From a checkpoint of a small transformer trained on Wikipedia.
Architecture: RMSNorm before each block, learned and rotary positions, biases on query, key and value, untied embeddings.
Training: 787M tokens, 12014 steps.
Each number is 500 + 40 x the weight over its row's rms, rounded and kept within 0 to 999. Layers, rows and columns count from 0. Numbers have three digits each. The size before them is the row's rms in percent of the matrix's.

# gate: layer 4 MLP gate, 1024x256, rms 0.107, rows 942-1008, columns 0-63
# up: layer 4 MLP up, 1024x256, rms 0.113, rows 942-1008, columns 0-63
# down: layer 4 MLP down (transposed), 1024x256, rms 0.0924, rows 942-1007, columns 0-63
gate942 105:556490474525556480517511473500486464498518459487503435536441553489542433520464551499478532468531537524480535546498464601480501497443565489445526544520497513428508509509543551479491421461462517
up942 102:578549494453538533508448431530462564505472493550577480469494542426542474491523520475482462503490583463509550597563512558518481559521573490466477497552475528496515524535539513477516487445469521
down942 104:457453479546514493558516505468573479449548491508518535528428531589417523540539572421498536434508424502475481502472465501482465425547513452443483541574519493483493543507547544526489549466536525
gate943 098:461443423497477563516481523505473582521465434524438547535552534511486490423483521535525417532476507500454533559458485538501532543508486538517462544470509556497535491581486481495446470540461484
up943 101:465545510448566470508502540510512539503560473458547502457460473457510533509471480502548472517542536555514530517528483484445465436522517494559507438575520507548546510366536533448523526558441485
down943 097:502505582452456515491536519504548485519470546458504448454554459473551451525509463480459519463507582518492480533469555380529488503513477505553535474494507535471519518504540503510503486502544517
gate944 096:550505438470479552511545505546460433501505512463509535501509457497565567530472552474485500528491467490523514534441477530488492485529498529416507536537553501532406486466541488532522618563456438
up944 096:535453463519547474473491430467559462518451470453544560529576521509452488496526495543447498448495441493498521547525481442600478468508456520486468504465461477485565507482500451434523520527458526
down944 094:524462535550540532527481574513434540528517563473459529529559463532536495509558489517563511444524478446479535471522479507488527483554551517495463425512475535461470554489538503424486544490502520
gate945 104:474455511518506478557496484525543450551501500494464498503478548455484567522489501480534513517522532605553501434511492464476483468533519453550567421437484587545449473468596518513535473368480508
up945 099:485486488534571447408484565495489437495595466511539543547490455497471525494476494523487498502449463482556580496520529582470530536460458551458510450490566564487482455508502501508551483484499462
down945 104:562435592461494473574476420534411477520513539577460565478508500504466496480534540577468496510462491513523490547506536530504555480515495495529426536495490518517528540506528528558439485485488430
gate946 101:536544475520519545517475436506455508567471479508465510527488581433541469483542479499527507477469477504542494498564528435497568452567552561428463480528488526575472467491454544493444468442496437
up946 092:474508543477532537486559528469573533474521571457417488517526527537573513449443543496483513509463552573525473534556509515477498431546505488525463486536490526531424513510550499486486520488449470
down946 103:501608456460480521506555550504433479472507510474475596541534507526500507498476463472546503528456481501478483522522463544545513459437525470564451511530455509505480450487528486503500478516561522
gate947 112:478535517485517445564475445471504515527443511488434431547561491498482565570528524485536518541534478546430526464486515512493487460539521482490479528497463457534421462428551534551507485508559584
up947 128:512436478540496433462550438450507498501519471430477463532487447410539537435556519540549480548517520529461500519508480490493463458493467495477486557546542482428535512440557486533520476527535478
down947 114:388418454489447547501522461520498493503445512484503511520503472538476511512555538503555570552425522547505516462490464554527425536472513410463494543530458501422467521404498490599479461570482560
gate948 098:475516536527546430519515502556493497422524518520449520458603561488487541458443446490469493495559510475517490512424498490519517544536514486544471451478509609472449443500526615473489492566572537
up948 104:471472545500508549504535549455473498420535517480491472480544554501457482516463483568461510564462492477516548476518507552516493495519515453493467416485502473465450498507494521480538475547478470
down948 097:570536438574461526509478472448429557508466437573520525484437483507490426479486465525495544444513494468534459533477524535555500469436489499477412478455528593457510469496500485509544521619478479
gate949 099:424463519472565493504535506496515478491481484516425457541462563555498466487454477514505546525479516396512470576573450606484491398502468488535567534476528491448507452483515452509508533463514526
up949 097:493525482551530522498449505506495431516541479429455571487509447419513513484412484498500488515460465542492503508515522512495499456475539467508493528447540510538516429542549486491504501548496433
down949 095:513495517519493553469424510530523525527501488461542541418545501525544570478538491552431451454555589528487455482462489424499592582515411527443551488468502502547504467492454525537462437417449439
gate950 101:548549492502449521498473509489377480470511484431503492450549484507455601543496493455524481467446402512532518515479488558536517573520467507474464463503521527483551476558501498501502503473517451
up950 103:525497487452463435391422430530466547523531485588449532499575524460518517495510471419518473478521495517451449454504537463485522500559507474548507467506536436528477490465488509495513478510456544
down950 099:481475573490591496527548415469480471486451500456565495509453510559468466577523441543470559441462511501519500531481518506504528450501504446490465541563534506456508569447501464520572523434546542
gate951 097:532526538446506507490488462412437493530445443491494514598448454499513465451447513494509444541452488470492524544368479492450515483426539469496444522451440523504547509419496524521505494498522459
up951 095:443520511476629490444584501465538452524474486442507483510496562559563476465487465544496504526561465506529566462480558476503429552474434519478472424585526484500490498541439484451501482547463509
down951 097:534519484449448494548526525507485508476442461505546540460529528455469482489471494539476448537508527473471509475518465473475500414548542461455532520425487508540504522555532475561438566472523496
gate952 102:470529512453486538506499464523437483498452472473441489524523479503489556507579522481450615440451568493482548474493556508501530511437491470539458517604539552463538486500443473500477564598541449
up952 108:500539453475485559515483504536445514516559551511468466483515548465444569466479454479457524485525431444538529466554536567560551478531491507527424409579541452509471527553516527460491460497551500
down952 106:458496402506506473507508568490474499446519472475481505478557434500534425473537516557499485516464445524511591583467549479494485440412522479430514541512535490430612454482451507518459544340507438
gate953 104:458505508455562501575490484475506512473553511512504435492494493488510499475438482547567454532530528508508439446449480569532501475553474512521505487521428539529433519483572511587499540522484525
up953 101:482530539514513407516491565507471518496537450535412490499526525478497563517546523535518489506580495488457533512491478492505468510592509500518458549565472504494493465403547474573437565582454470
down953 096:551570447480530504491500534565555483506464470503568502522425464490446554522508489450442553423472468511531496538501525510436517490465461505532517475514561512497484528471491518443536428499544466
gate954 102:514517521521436437544497486514488531447530520553426458498509545591522544512502484533510482475460462434518537476463434528457528511520512571537531430468494407484483488458502496484392493576551403
up954 101:478501552442445541458433493491482481477476539511529452486437540524464446561454483553467466518505546537438500491580492512442464465522502536451412492470412527492488470474489451435394475582517470
down954 105:515471517503540499535518471519477473567489418503510541513483472403495520518444472476475537497467445442482468508500542462585556515454459558576521495447544493539552576503525470577560519544516479
gate955 096:510486481460516440515536580460490489505544606498511570497485492515490458466565488521479504503525409505510501511454483505590532468489516558601490529441569562460524482460480516480566552451429489
up955 105:536521516561531464540478450441471455495509547524547464467500590577483542492502456445474505572527522536551526509457531479527510451480463529410507469478512520495533483485505538492508487546489414
down955 098:528466498574478427537483524456464548532451472477536436564521439478592487448444484478491576499527430503488481492483498461524486455449495504544442515523484433497428479518469467592575489566386533
gate956 101:491437453530493460536517512476461461497451452548482513468417426553495437447506511508583552444498531490531542486537482566452442472517476538435482521511518520548546421481523472527396507461440511
up956 098:524534512485406503518486481532443500505400466528490405453498513443555523481474483495557543449489440454466589489499509487501481480512552544485505514503558521461449499444535413534492440512539553
down956 103:535476518546472545465447503583435536522521587468450521539505510523480557592484444521482481563530544517493470521517478478545532517457490481512429480459547453517471432441491529516501442411477423
gate957 098:441478450461502551439454484535469506509493417507522451549506476504529453491506430434520567516467519510505533532515475568428557452424518476505442468531486566550433469518467500528470569545493456
up957 103:498521476476474527575512432492474512548526466538475498459590433494497531435529511469457470463571484487467470505517578486425469470452513550524495512519623470463500473553504553482505521517513498
down957 099:480496484512489477473550470562494583552495558540472513558468453528518515493446466514505463471411549554491517450477516490502561511539470454444495514474521447477507568408471504496504479477571571
gate958 097:500615544468545488562530476461460484459501517443607478479508479534509531482537524549495548482496553459494505503456542455532529503497582490544557503522528421423529522542510438510536486527496461
up958 101:522548420402533501577513505498511580451484515457523473508535467502462533497486478538448515486508485500454470511478465497512561479500483570489524465524536441505481472507470565573498467555449569
down958 094:556446578523477536544519498460519475436456595458475539447506523426537451470505466478487481487544505578512491479602544490537431449467503453498507529529445544491502529494508457380523486616510589
gate959 098:506513459506506574585437453504515478514520435476489486543463528515500486511552521510511519468439512520489496567537496503436440536430456458483521423424535494448500472491478456524594485529549555
up959 098:448503447465528462440467482553418390509459463512467499574521497516478490481470492461524510567517482504468480476467477492510568496507526460498480468439452444539475463482569509516516501495511473
down959 097:456482489553513466558518504515591510447425532512512460523492506601548482485481513525510508477384583417486505496555523491508376473447474502450490501513554558475472571527492517502489437489459524
gate960 091:509503541486519521607477462510491529488490521557604437468473515461533502560453501535438496536498502446479520445555422541494538523554484528535463472454430504416494438515495541497486465460467484
up960 102:503541571445508507449507516565467463519448508482504562465468554538472533509592467487574542430489447499506519483453497545596518516522478543544435436489480506519484436512521446465567512487561501
down960 094:494451457497524451553499451479576501424502500450537475487539513456569426419476453475462466577546512527409521511578517487460494522495521440473575576483545484511479498524490543482493517548422487
gate961 101:489558530492538486449490528444427537410549575509555539498498492523515483525474489542555500463544423472461481597472552492501477538452528530478452549453534536537513500442489475479543565598432550
up961 095:458499532466511525524413574534495540501482467506478472495530550462498453495494553467527496461496515426508494532543513513520487537502481496496401518574553500499455498468588419450568500489502479
down961 101:529513528507424484502476532598463459515558461433494532546452462504580578568530512498529471572607523484501513560471530464495474545480477465553494442519471501589512533468510497589488498474435465
gate962 110:494517466499517480527426504498472485565515477494526549488562452492503475473497465491516446564397424414453441550446471527499481505442464510494559506488447475451585510443587498501503423499495536
up962 106:477618547444544475483448473509526524542449486474488460467521540474545516559414533561581559523465497543498539558503472478492523546445543439521522453580482499516453533475545419450461496502552530
down962 109:466570491548570513509488520477476522514492530550559503455491479570448503554419516497466441504521498413499472555549499447548437506505554454435578522508487530505473535596478484526543467606476507
gate963 104:517493441417538448595450468570461524535492428501497545525465540433491500487454572551526457486498414456503489555484480492468513427465508452582495417477463507464477474445558547403489533454490460
up963 115:476507539466457538504490594527502537489497581467557503461510494500535515616536550496439471468507503476481491526544457604514511426503425554487501446543483553549516538507574452496522491487467497
down963 116:574522498552539492507547467489458457496492553502516473490522494478488342590470479421468426442530561580497537490510503468498487546517474503503425503429516534457480506572476450512504561369448484
gate964 095:565474484536471498539464444522519454534491525553522452451569541449532552468536434441501557553512450482475511513492462455535503410457440446482480570468523469567493444585457570469427551445566537
up964 099:525499471529554451453501435511471480509519564508473478517432471514493537471527516470529455496589451583421442547590513552491470515466530528471496506450467607463555539421552485434492489521451483
down964 094:447539505381526523484506497485511467573491468544467518524521486533560507573510491515459553518424504500454558479466528485444487446528531426545486453517497510502529500510487534464485509470510448
gate965 094:473432409520495432438510460450555512502411473482436485513534508480521528488525526478517512569459460533449493496494538490529481445495465534484534507464466508508521427504540558499460457521487514
up965 107:459473491456520474454455481458549498500498442507502541417503474532572413480501510493466410434474449576498555461438528515492593415442497449496527505481451488538540463497480585547503529441523476
down965 100:486519539488525505456550462483435527490460523485428504473414558467478532474585487473512526495479531473496463497555546592541475508536525512476464495576474549477447577497539455506545424558471535
gate966 091:455507512506491508517547512540508454483543533536487547472488398525508439526534510456466548522476486600513477499542526435468517499442544487509482548500496451499502549467448578533479503521473442
up966 092:433495529461455517480507540448581490535509429549478474452553516535504481492451504502486511500494467500504477589480521547536446549524559399475497529535493454523523536504503496507540506498517575
down966 096:479488502500505448499495459542402562475450470438456509576539476447510539538463505575551499487480480431518524489524554554496575491464432564497431465523512564469471433480526448477480475367450561
gate967 084:519488516541418509475529537534515450557516486511499497489485466544554495535511496459482500532529561545517431534539443505492500448460538544486434530498453512477480491508508528617499444591506487
up967 090:554461497467436530470535437503465478522498509466460489555538501519548493547452523509501503547459530461499497506488459538526584491512468497535551512528458428553512457569450416530482485465508463
down967 094:505555471592500501511506509500535471475562449515518489498431502515499525515505538473462484488538487517543473538492440458450457472499497510482487505476503526479505519454502574526491463698529539
gate968 094:544561538545485464507483511482552582520563491488522520465458463551476518498494510509480537571540509495553452564478567518538585500538486508493570429442487582424473555392439592474458471518525498
up968 094:487516420474488518545429522549534513538533508503550562490498581468561573510496467426557484550536482443424505557564500545486532463533451517471510492429441457481536535488452500492549481441415495
down968 098:421527492532504489508506527483457503518536538465481403504531479514543543466539486534516489517533505446512434529509573466482505502530489550522527459546518493462486509524498525569517491568475491
gate969 098:458483513492468483530426479432519512499441575450519522550529598431578504476467510477458449572484567425437516533512466439471556488448516466516516483506549554569555476553498481566435435514548546
up969 098:448468518486456522517536523498517512535470433475470495572460514501485514536557551492496541521493506478489510472510547456536515483511511545517527484413480431564514496524508527496468560542494458
down969 098:555587451507549545606535466532443535448468514467590554554498518528561427468520485469477486453429512496501489497497490537480547445475479518536499527489519515518497482527503451566556474551481542
gate970 098:453513472514524497523510490516497470524500559571470503510435398532426536476530486505494471506489482502606497500426487562461514455502568547528541512494517519560524473473499428468477432481426514
up970 098:479502567538485560478476539457430394532541579485481439500479535491506454497524518572524583512461468471462516506491478486543488449499476537450534477490431480455489511450541505532505503518532511
down970 098:472463537474471449482578534555568602456427521578457531481538440492439430470438436482497505520485495464503475557483453461568509467486589481554486520520538501523501493467526454489483562496464507
gate971 097:504535496498533477520508523484482468417488483507487519499486532526505473523567570500492466482554541553465556507446479515520475489524435597472416420450534492509465523541428491527467473506510521
up971 094:435509534462545475525510536518488441497549450515457497548492415459487473505533438513529474497508518520563474537565460473497556450497512485467528482510518478488525481446536445530533530456514492
down971 099:452517449556479582503496440505513499509443545421480423472535484508577515540463575514491468481514485528524505497476562522470425585510468551525520483542496448554511456464497455548450455384475544
gate972 098:473484452535427495476528586533429425564520506538457461534451488511500544514423467465442446533484492491490550494525458539528463553488501461498535497507504475472558506549495570467507437501561471
up972 102:527509607455501531538527509440496545523518502509569430532474410493581548454473491453486465457452498499491464526462581585484464499507497560507486493509537535458479541495492517448503502519527482
down972 096:541500448527565469500475393551501520531476450404522498448519582471522498523484482534457497494567488488447543485580494423554547521464526488540584466494427476480529482588510513533483554411504501
gate973 104:417551455419526530492505504498558553429545494503508505487434509523495463558461521525523460483537584507472512499411474505525517534593540504475533476557486536464494439542484473449448493463473487
up973 095:523507440427511524425470500516415466552517512572444544456513477504475490439473456455583475582446487562536485498565546486421503458466479454445512487486524478380526530469522531509516487514502451
down973 098:532455528443562463562434550500566496563562450517540532529489452527502435498373447536564519487518457483557466468473524471503545447475458501541576494576499550485502481486528436527511575556472473
gate974 094:506491499462471551516533452533512542458538482455487462533422554469548534525473481474512516474566422499483448496480435440471463529524498554511466567455468483519463478442510486478522553503542439
up974 100:486536438524486526497437497492447472512506509483458520525455540547484537467495491551433531526525551480567511432508543441562491483450509561490506532548505455545496540562547440516444487459486469
down974 100:469504515476519447494515486490531498462480548519520482542522417533507436497603500504567538487533484551511525465499504550507496527557455482527475452456517544475469507541538595472537534524516542
gate975 105:527484514470490536511493513516461569532488541512447465583491506464461476489474524503529564483496530430579481551513525451472537412462490571465537584532544463440445487548479489415488553553504520
up975 104:552458548542523485471520462491498538538459479455489590449538576474498502563463463516441450427453471583496521544422476463538470471542451507512526505475549507548494532531488599474518503531488468
down975 105:529499543476490555519423473444516553452512507433499423520437482526558502579464517455475499421496505475440483506521537548498554504552490481537489523526483470482516481465503495450508468445565481
gate976 097:517529532523542587482531475512471476534500543550485509474533533490507558527517416467488519511477565406498558543451529512468460528452566548504522547490537493460467477504520435480527478501474553
up976 099:572510462474520553511519557523435555462479482555465515497555509552512438490493479530521489575473458454464532452446503535500514509518553441463546490532495510557557513421533555531471499499527497
down976 091:450523483539537481479438524472490499547553596534484470480525549400494467600512527435578559429473491504521547515528561569471519502488498494523516541506609430479520484541474540464498463424524544
gate977 102:560517389526584475579431512494506466469518577520563455533505479481531518503409455452493464506460577543420493510566522563537521494480507475491527520483488555514579495529519487503599555460461515
up977 100:505492450483490487552528513497538587458454527466523480477489484428576505455474488421441439533510472570456475504510599539483551509554516575504502494457531482451567485500522578500478447464554463
down977 097:452458492539449508505470518530510478512505482474450488498458484488511523524473481556445552509574492455475492485512444513508494527451566487492583511495492491596510571451527462514543474575445538
gate978 102:510506494438494426506458483546516501454488530490464460509483481537495530462500505523567457477579520501467514492570539526481554558452498509480536525544495554518517464493536464495487549457525470
up978 101:476561441544534494546485458495503493559481516528493471450473448481479510521480534462530481537521423490440460542517537542536437581467543460505512486508513491525529481518463512479477508535477455
down978 098:515466497575483514508498486490534501431547525446496439528448500558542508459565562502598508465473489528497506489500544494446542505524440495491507528531543536464437467500517487563527455382505512
gate979 103:486493431562477545537458514554524490530512461455529445483502552567432539557494516480487444498480478560495467436545480447450522555519565477508497522448485534445486411489546535483461582466551472
up979 091:471574472635488517467460467500565507486481504510570468478541553538504531534523489536510546464456514468500500530501488544575537503448516538597458469511462549532426456482498515500496498556525505
down979 098:475509528455490451497626397538516496512440511498501545499497567471524499511523509472511495465460490550555514486499544476505492484504381440466497515534501551444535559465480481475510443516534497
gate980 104:512592482440572426526499512453500600499465525476488533540557527541501552522491535562442532481539510545502468434493426455483455485493594441517528463572534471522508504505547449444512520563436556
up980 111:476450558482525529541572548570546551488505494506380492518509511480499518547470536557454484558504482525606454474541519493473544524514405526523531538406484450529509513525499458489510460538589450
down980 096:501510568534518482527495468515509504522533490496511510515456523511489519524547503536483447487525385509512494498395579464498469470497459432405484544451495570493508543449494484471486403380473455
gate981 098:543477459512560472605461500425529455508479500487494494562518459494513485544453484474513491500460589564476544468457495495494530504578515513503458535524556514493582502552520596475493524544483550
up981 099:509445439434580456504517468537587511522499532535511547438461508537479516429439488500458464535397529529511511555471527506559544511546459524545438489546525518446560470479506469517482506494448485
down981 096:517536576462472586479486511486467455473517532448541459595451504539527505487556532403577470447529431523494413628554412501535524523451604525464544487490470514535447437487522495493508511500542461
gate982 093:542499471521479416562449525504512522525507452480538530550521504524481492430551603444484495488422488455542530568541488554510502485494471456470489548481529519489471467498499481553534481492609439
up982 093:552528524583485411561557467460473464453493558443569499504492564517424503476563513413510503434455480491497474546482481374503525527512522445492518437421521477482550502535477544438419491473425465
down982 094:474499514437519525535537549514502499466505532513466462517492487458591474516478541557445450513493463497546542523465520584439467451478474534483481509586461523480479520528526437479471479482525511
gate983 104:471550452513433449522516569502499567494488536498509540538404438479514467453523544519509485462472528518520499542503580547475547518477504509492525577566536587453412555518506568505583530445522528
up983 099:485597471566502483544496521529572470457559461523485544513547500514515414535442533459499563480536549488522516441504453458484611451454467525496433545447499470535426452539531488472504535459438514
down983 098:542522589565509489512415493461486490487440509448461517487459574416492526491534538430552415488551532570525540490530572422495540395519480446497500513485475517464452487474592510482546515517446503
gate984 100:523496517493478529496415455506431442525422542491522523553541443475469418490550509509521592567537477524506536587490487512493503535471535519471514512495525535486545532515481422539528480488484494
up984 100:479497522523526507565507539550617556501509529533421479486455519479513507530458536490464532502546489517527454468536556522508520454464405531496455480490418474561527524584532455445519467508461475
down984 106:443456450443516471521491453483481553495498518488525503488545537471559485461543498533523525484487445517461539531517466498523506529527537478552516477475602486591581483502494480505521558622551564
gate985 100:505466504512560488484535486471542493479467542487522510467466522429460444509514581503513548526515601483440502452493449493449526480505467446502524482579447473477535464495597484555490525479525489
up985 104:467476481584505474565496586494461476481519466522538509474440552520498485497510426448502465404480453482470483520513509382424496504503517428505453444493478470529551530476476433485519486445539410
down985 104:508501514481401454423505457516447525497453439529446529476461437535522539415548478548485518488456480505533501478495581618542487517624439506491490551518527573460494453584499523465466452531465534
gate986 095:494474490448493516527445503514506509521518561503493547479520511422528472493505507536529511529525540549509449516515502444438502489449529457528520492526458407474459509543537478569501517423385497
up986 093:538514548436530598452494503445494510519477474553504483478472590500550508542540489429486539502427549500453460505404489514509509449514553486493441508412520529510494528428591489472614489500473550
down986 094:517451521495520555493518489464464508475458585568516522573441398462481598451475530505493501474507513533514516588523464510515462554480543499432576534458517576573542415477497539525499538513490478
gate987 091:437624519499499506444494469574506499514560481489467569531472481520596517474502542460505436492442503465485508503544467442498515435542500455492465424509502467459519527489542477524478511505443507
up987 094:480520450510543502468530587456460512527397598511475504431527512460490463534488428457436455470538463523521464534432418553598433528540534551463489503503520444452510484574547500507535490533551472
down987 092:475531478517516529446484431572485483588487423481498507550382464500513520487517555554535462506465475437422448516495516481431529535510473443492441546521449545567467579452452498570439455482532502
gate988 101:464444524488473571509535460505477577500442455509499493551455527529458447513466476466516497460480461558470598489470520442528535489518575474554424534450442494478471532470504555468462465523514485
up988 097:449495484531552430534484514479491553507453449613473546504511524576508505463433505563548519521554455454538551574518543528549537432492523509436503457450531545593485523503452444534455506531506470
down988 092:469508458581459531478530521564483462474518576448532471508425547536507465496472464512525456545542514505478468505476525498484478460567548488509415510494487491507517603505469531476511482554472494
gate989 094:588499483527517436560473513537442563438481511517544489440507515527501424456427446494519469439580510481493523513513580441530490546535519556510489500546527546499493547584508476434521514549495463
up989 091:526536484480524587517475599473504477507471492549525476420485467486453545505494481541535448481472525508605464479465439455567498420484429547493437479471437432459497480514532468524500464527508486
down989 096:520548465498489489459503478559567519477466508521469550545498482496504551532529543468528526526487524525499501512508461552475476545510535485446578478488505440469483536417554533465484483458467470
gate990 097:523445550532454471545483518515550490502441469466498504550493514508506527546532520526500462500460513474512459510471523485500494487560488433562542511488527479560528528541421552419486555520473417
up990 095:546453461447532520572487526436519495426481515510527491515510549547513589519526506500534498475453544489541428574507467480482460538452512551530490489571565520470543558496487487589474477429444481
down990 096:516509466579480503474545454473490556485535505457503456558505509514533496483431531541492479474482440520510522528553511488457535515536444509463452511469495458564583464464474516411506515472558474
gate991 101:550543460415534540440477425440503442527463420480502522491476488487528557578443485513530464547451453498502517492499483524507521511459511479564452407490476519485486429466450514499505478503507497
up991 090:526563502515481485495502413443483426519469484495519491528461508454504578499534476496425515513497484501520475499524527516513538515518473493502491470508471452476503402497464427490437412489454551
down991 099:472511556611468575539498532510455538537483583502408535487527507515471534480523497452502526470559514471536550527511455488458492472560527532542543425453510533537555502512529497551484486538570455
gate992 102:467468466468539505482544571493493493487460488513400496479573492526477532542480456440492559483519439454568486469510540538503523496464493470453470457566448551521487524528508474479466418556475481
up992 104:484535465459538370548523530557450512498481515568494528496536466486468481512474453521455511472536520528491519539513514479433506516524462531524518466540416448385461554510560475520520551542505534
down992 096:502482456438511560488459440476518473476509474428535494521446470474512479507548567529520494458457376448549473442524514457483528434449546446432506527482574528516440401458400534526506490551503507
gate993 094:461516486462461508501555537484416449511486496534481488493563416426510538528500523434534452509551472514534459470529504472506499534527557582454415479498520501516587541536507432515484510557445531
up993 096:505495501531497532511572572470439442450561455474497514493461446484461480469500489551502495531528517549482492481543500487462530486551509574480519439451520510466563454423465568535425497563591446
down993 098:571508500460494504520618572435455497541477496510553547539519476460491518431493501509560524390497556484471515428507460533484483428515553495499589505497550588539551537517511540538534542557452516
gate994 101:474516428449473448469488456539437429433466487519450531539505522509482474492528484490575503423520532438454565443573497447506471463519490561563479519503537539572439472490453476547462521548570545
up994 097:505457513481512501517522608554556500483516503524519536480517464445518469506521501478495479541513541527511557497530547512534609520528482471485462483505491472557517451485484486553608474587494565
down994 102:440525520540501517511397434452501480462483472472519480535535565508491549534480546566488473456530406483440503485532541503452468497530480559472507525554443582546420499468502516468449472422483486
gate995 102:471524400456520519460516519461520482464441472530459500537509553583412499536462551482517473587488454552471487486490476487535489495532540464441466465423539432516476384440540449478474438418536516
up995 099:428478515459475490547515502534472549450478450422544460495478550558503455539517524433518545551459392430542484518472476506502491494489519432484506521490498531592511512488463551470534479480535472
down995 098:505475503546458506467496468531469490440497448494473502476483454489462467463523453518555541565428567448493524466481500502484498427522500476437458485570514571449509558417565519483515555541550488
gate996 103:455563423477467429491451488444467476540437470511492420497491455567522532470457497441536470518478542512461511479570537537535515477504504468546528521581499551547454627552446472476443483447512497
up996 102:480483497569461508491485579485545532510524525492525472463503484504456491500485494488522404481472496480502504460522409475529513407431531517490492455538475491509521491568497511490519546550482504
down996 093:400574589442480450480474465474458533472548447549534496565530498455536471427509587419510518503580468520509474482484513496429444494495469440530535523466510468537543455520541495508498488563532543
gate997 108:484554511547602520510475533535532501477489488527469411530498453477497508494434516503482481577652508464459464524446485498527466501489457546518502537548502558546512541478450576483545464455523531
up997 103:467497480461481539522507510560450436479452509406543482551429573564455525446438537597513542550532481483463526541498455534518478534510486477544448437442502531430426556545516557490558437564537487
down997 109:609538464588454486509529523456528534499511544447494494456585526497452496469503542386512461481497520508509458553490533488534502435488448514454421510455558559513455523521464503436508464378524583
gate998 103:430478503510455421520479457554456545527475487458497473536497512477493533522478536537514484570533523504487524477512440474494525473513483563527491502509526398479576508481517430412482513557577546
up998 103:440569485438488497461533519487484467533485458472533487475467510502501516535465448452491501480523543513528422479551496467514513420502561493473528502477567493530443517540512566433544555553504449
down998 101:461430482555394444536490447441491437524522543518479444500548527496517494406567494568518486537517472476460523464484466485531468442504447578485468533562476545484589461512482486486510577460580516
gate999 105:509549538459407516503500533447543587489450460532448450543564424555499479539516499434493407545568468505548550481507514535475499501501523568488536514546491516546547516459499464466462414530431464
up999 100:504527476516495519533456487588534501554548441417519421530439488546450478531554410552512464491588579527554493559500499454570470470466578464538542507592500518470487575479466518530490548528589545
down999 101:496490561479528491470459523437476471451466578512529546499581438457497565522500524476463537516405513487447469480475554486542493574496519570536540447440492504550445468553516584465492521494583527
gate1000 108:531523471466498472541524470489436499498449553479489486546502508487447498484480599505516522492539472498453520587546364524538488415429532516577493497566497524503445515464513542562558521532467531
up1000 099:418525525554442538438427443489542491518529544589395526552492489478540524519497531520521514486426540479532493422511551511450451520522467504462438540541493518547552481504524473574475443499527512
down1000 094:492447502524500574533521520593536464474500457504553488527492458517505455585529444503514538500543558538500514512451606504488516624546449512494422469455515496494526547507503502474490528376539464
gate1001 107:479497443453488582475504515478524485536530536542511453566514464526444488556510498504485555493472454477504492518509512510480530519548441556465440471488504529466541506544421546500493525438511487
up1001 101:459498491484480504491463514468511542495562498476493489497530473459462491464418450437483434493448535462444421476448514503461544508478486449532554466482487511478462523483435592509535469499537479
down1001 110:485575491498513470452516487506523519454471568559482462504525467466550500470447522531441438523488506572516487567479472523479488479482520572454446474437510469529508517527508529473559528431500530
gate1002 093:609481518553555512500503453407505528500513490464493479517534464519496447512503536567538446545522517460485539457399508495531510514466446496526435544527501530508554466544476458497571520482537486
up1002 102:466452500529445528540565536503569441539441511490504478559488431527538440511475559499530478501437491512430498474434484540524405538424539541481579485482544492438528534515511525479503512494534463
down1002 097:492447505493471464485459431466526498500559458517470428475554519537471539505527512502511534481475436485587468495449582565451559425569484474525417531502445569512453467491503492531447561464510483
gate1003 099:483459504574539540456495536562475468505607537527483470586438456482524510464461480492498428522506442500491580503515521523583476484479528499434518428474531504397455459506604497406533473527473453
up1003 099:456549502518444479513518537491560501430450495480383529416470527533588492536489564473448522496483534500484531505441496450516462493471562467468526518468485490414463475516482496491521510442558492
down1003 096:523449510537523561462560519542441496456561545480486492503415470496468521441467510478539484511489461492492524530440382526486470499450516508541488459485456500500510424543514503444539517439519486
gate1004 102:529498452502519484553497503519488563481449406504448446558528514436463481536565498532492516553483509436502519519462498447490568511506491517532519542585499461495545453418478474480552517546468457
up1004 107:446524460517526504517507476447540443471513505543538472513586525538484452466535515476478580478479561492543487550491591496470489501481434558503490505563507508533482548460400452490592533479473558
down1004 102:493517554488475516525458470469468569542512506515456498506496543517488607489518518457457499487459463425447488462473420464485413525497493455482534491538500478481517537477561469521490443691519468
gate1005 099:450482547425439492470493540569493527485512435499532463525399509468497570537469462540482467487515455571536483420483529506522487546468523498434498524481527476492544485523489554512519545487552432
up1005 100:500474509505442493509502468454484622536509510467487499570515502529492438559491550535533502451442462485515447475547531503498512509512437506435520542513534517447524504471446518509459426464513543
down1005 100:461479504520493525456477543547480508525539521531505543476546530508503502520472436536495505418476449473478469507494494550421516458553454436531474487485483515423560500507479548464430571603491474
gate1006 106:497479501529485461560553473510487469555465516471500478480530515451546477557501537486430594386512477546481471493467497475555434494518483524535517448447483513433524484519541551533584451502481457
up1006 109:483517464511546489436467460562544492434494451505500506460541555563497441540487452495485539410549508493514542557508523495486412509579516519503482530486512536481525480539546490447534470495524561
down1006 102:512517476453509542580543506406531490491545543478536428471515498476566521500511516518482534447517493481535404422447508467572498526545487581452536487541450466527505488431494506517500535488474459
gate1007 105:512557409520547527536407522552502506485485499452408513534527444470419458502532535494542489496469393489452554525453529563505496415509453531463511548500483491487487574519511610544498472484524513
up1007 101:470572518547455499562482536525524527498470464430451503601500505471539468528465505475574505456531482531498555519510507400508494513480545454494545542482512492518528423485498461560529571496436528
down1007 103:447530509516539534502447496465450490490543502561553505456473462540526497478541451434467560449512523493466478421483557471534513537575480514536428483486529518495496491475457435491428504435509495
gate1008 100:426515473498465505530537459586467544467467493425475393542471423542450496547469521495465457403528595496530512487510465551483475406478445409397567505522560556431494492506563528515544504497510535
up1008 098:572500493498535483540539492556502510501463519563478505576529497471488495551552523480518487501515466446480503566505489477531491487473450451503460540504526477536573526493496511573563483526476466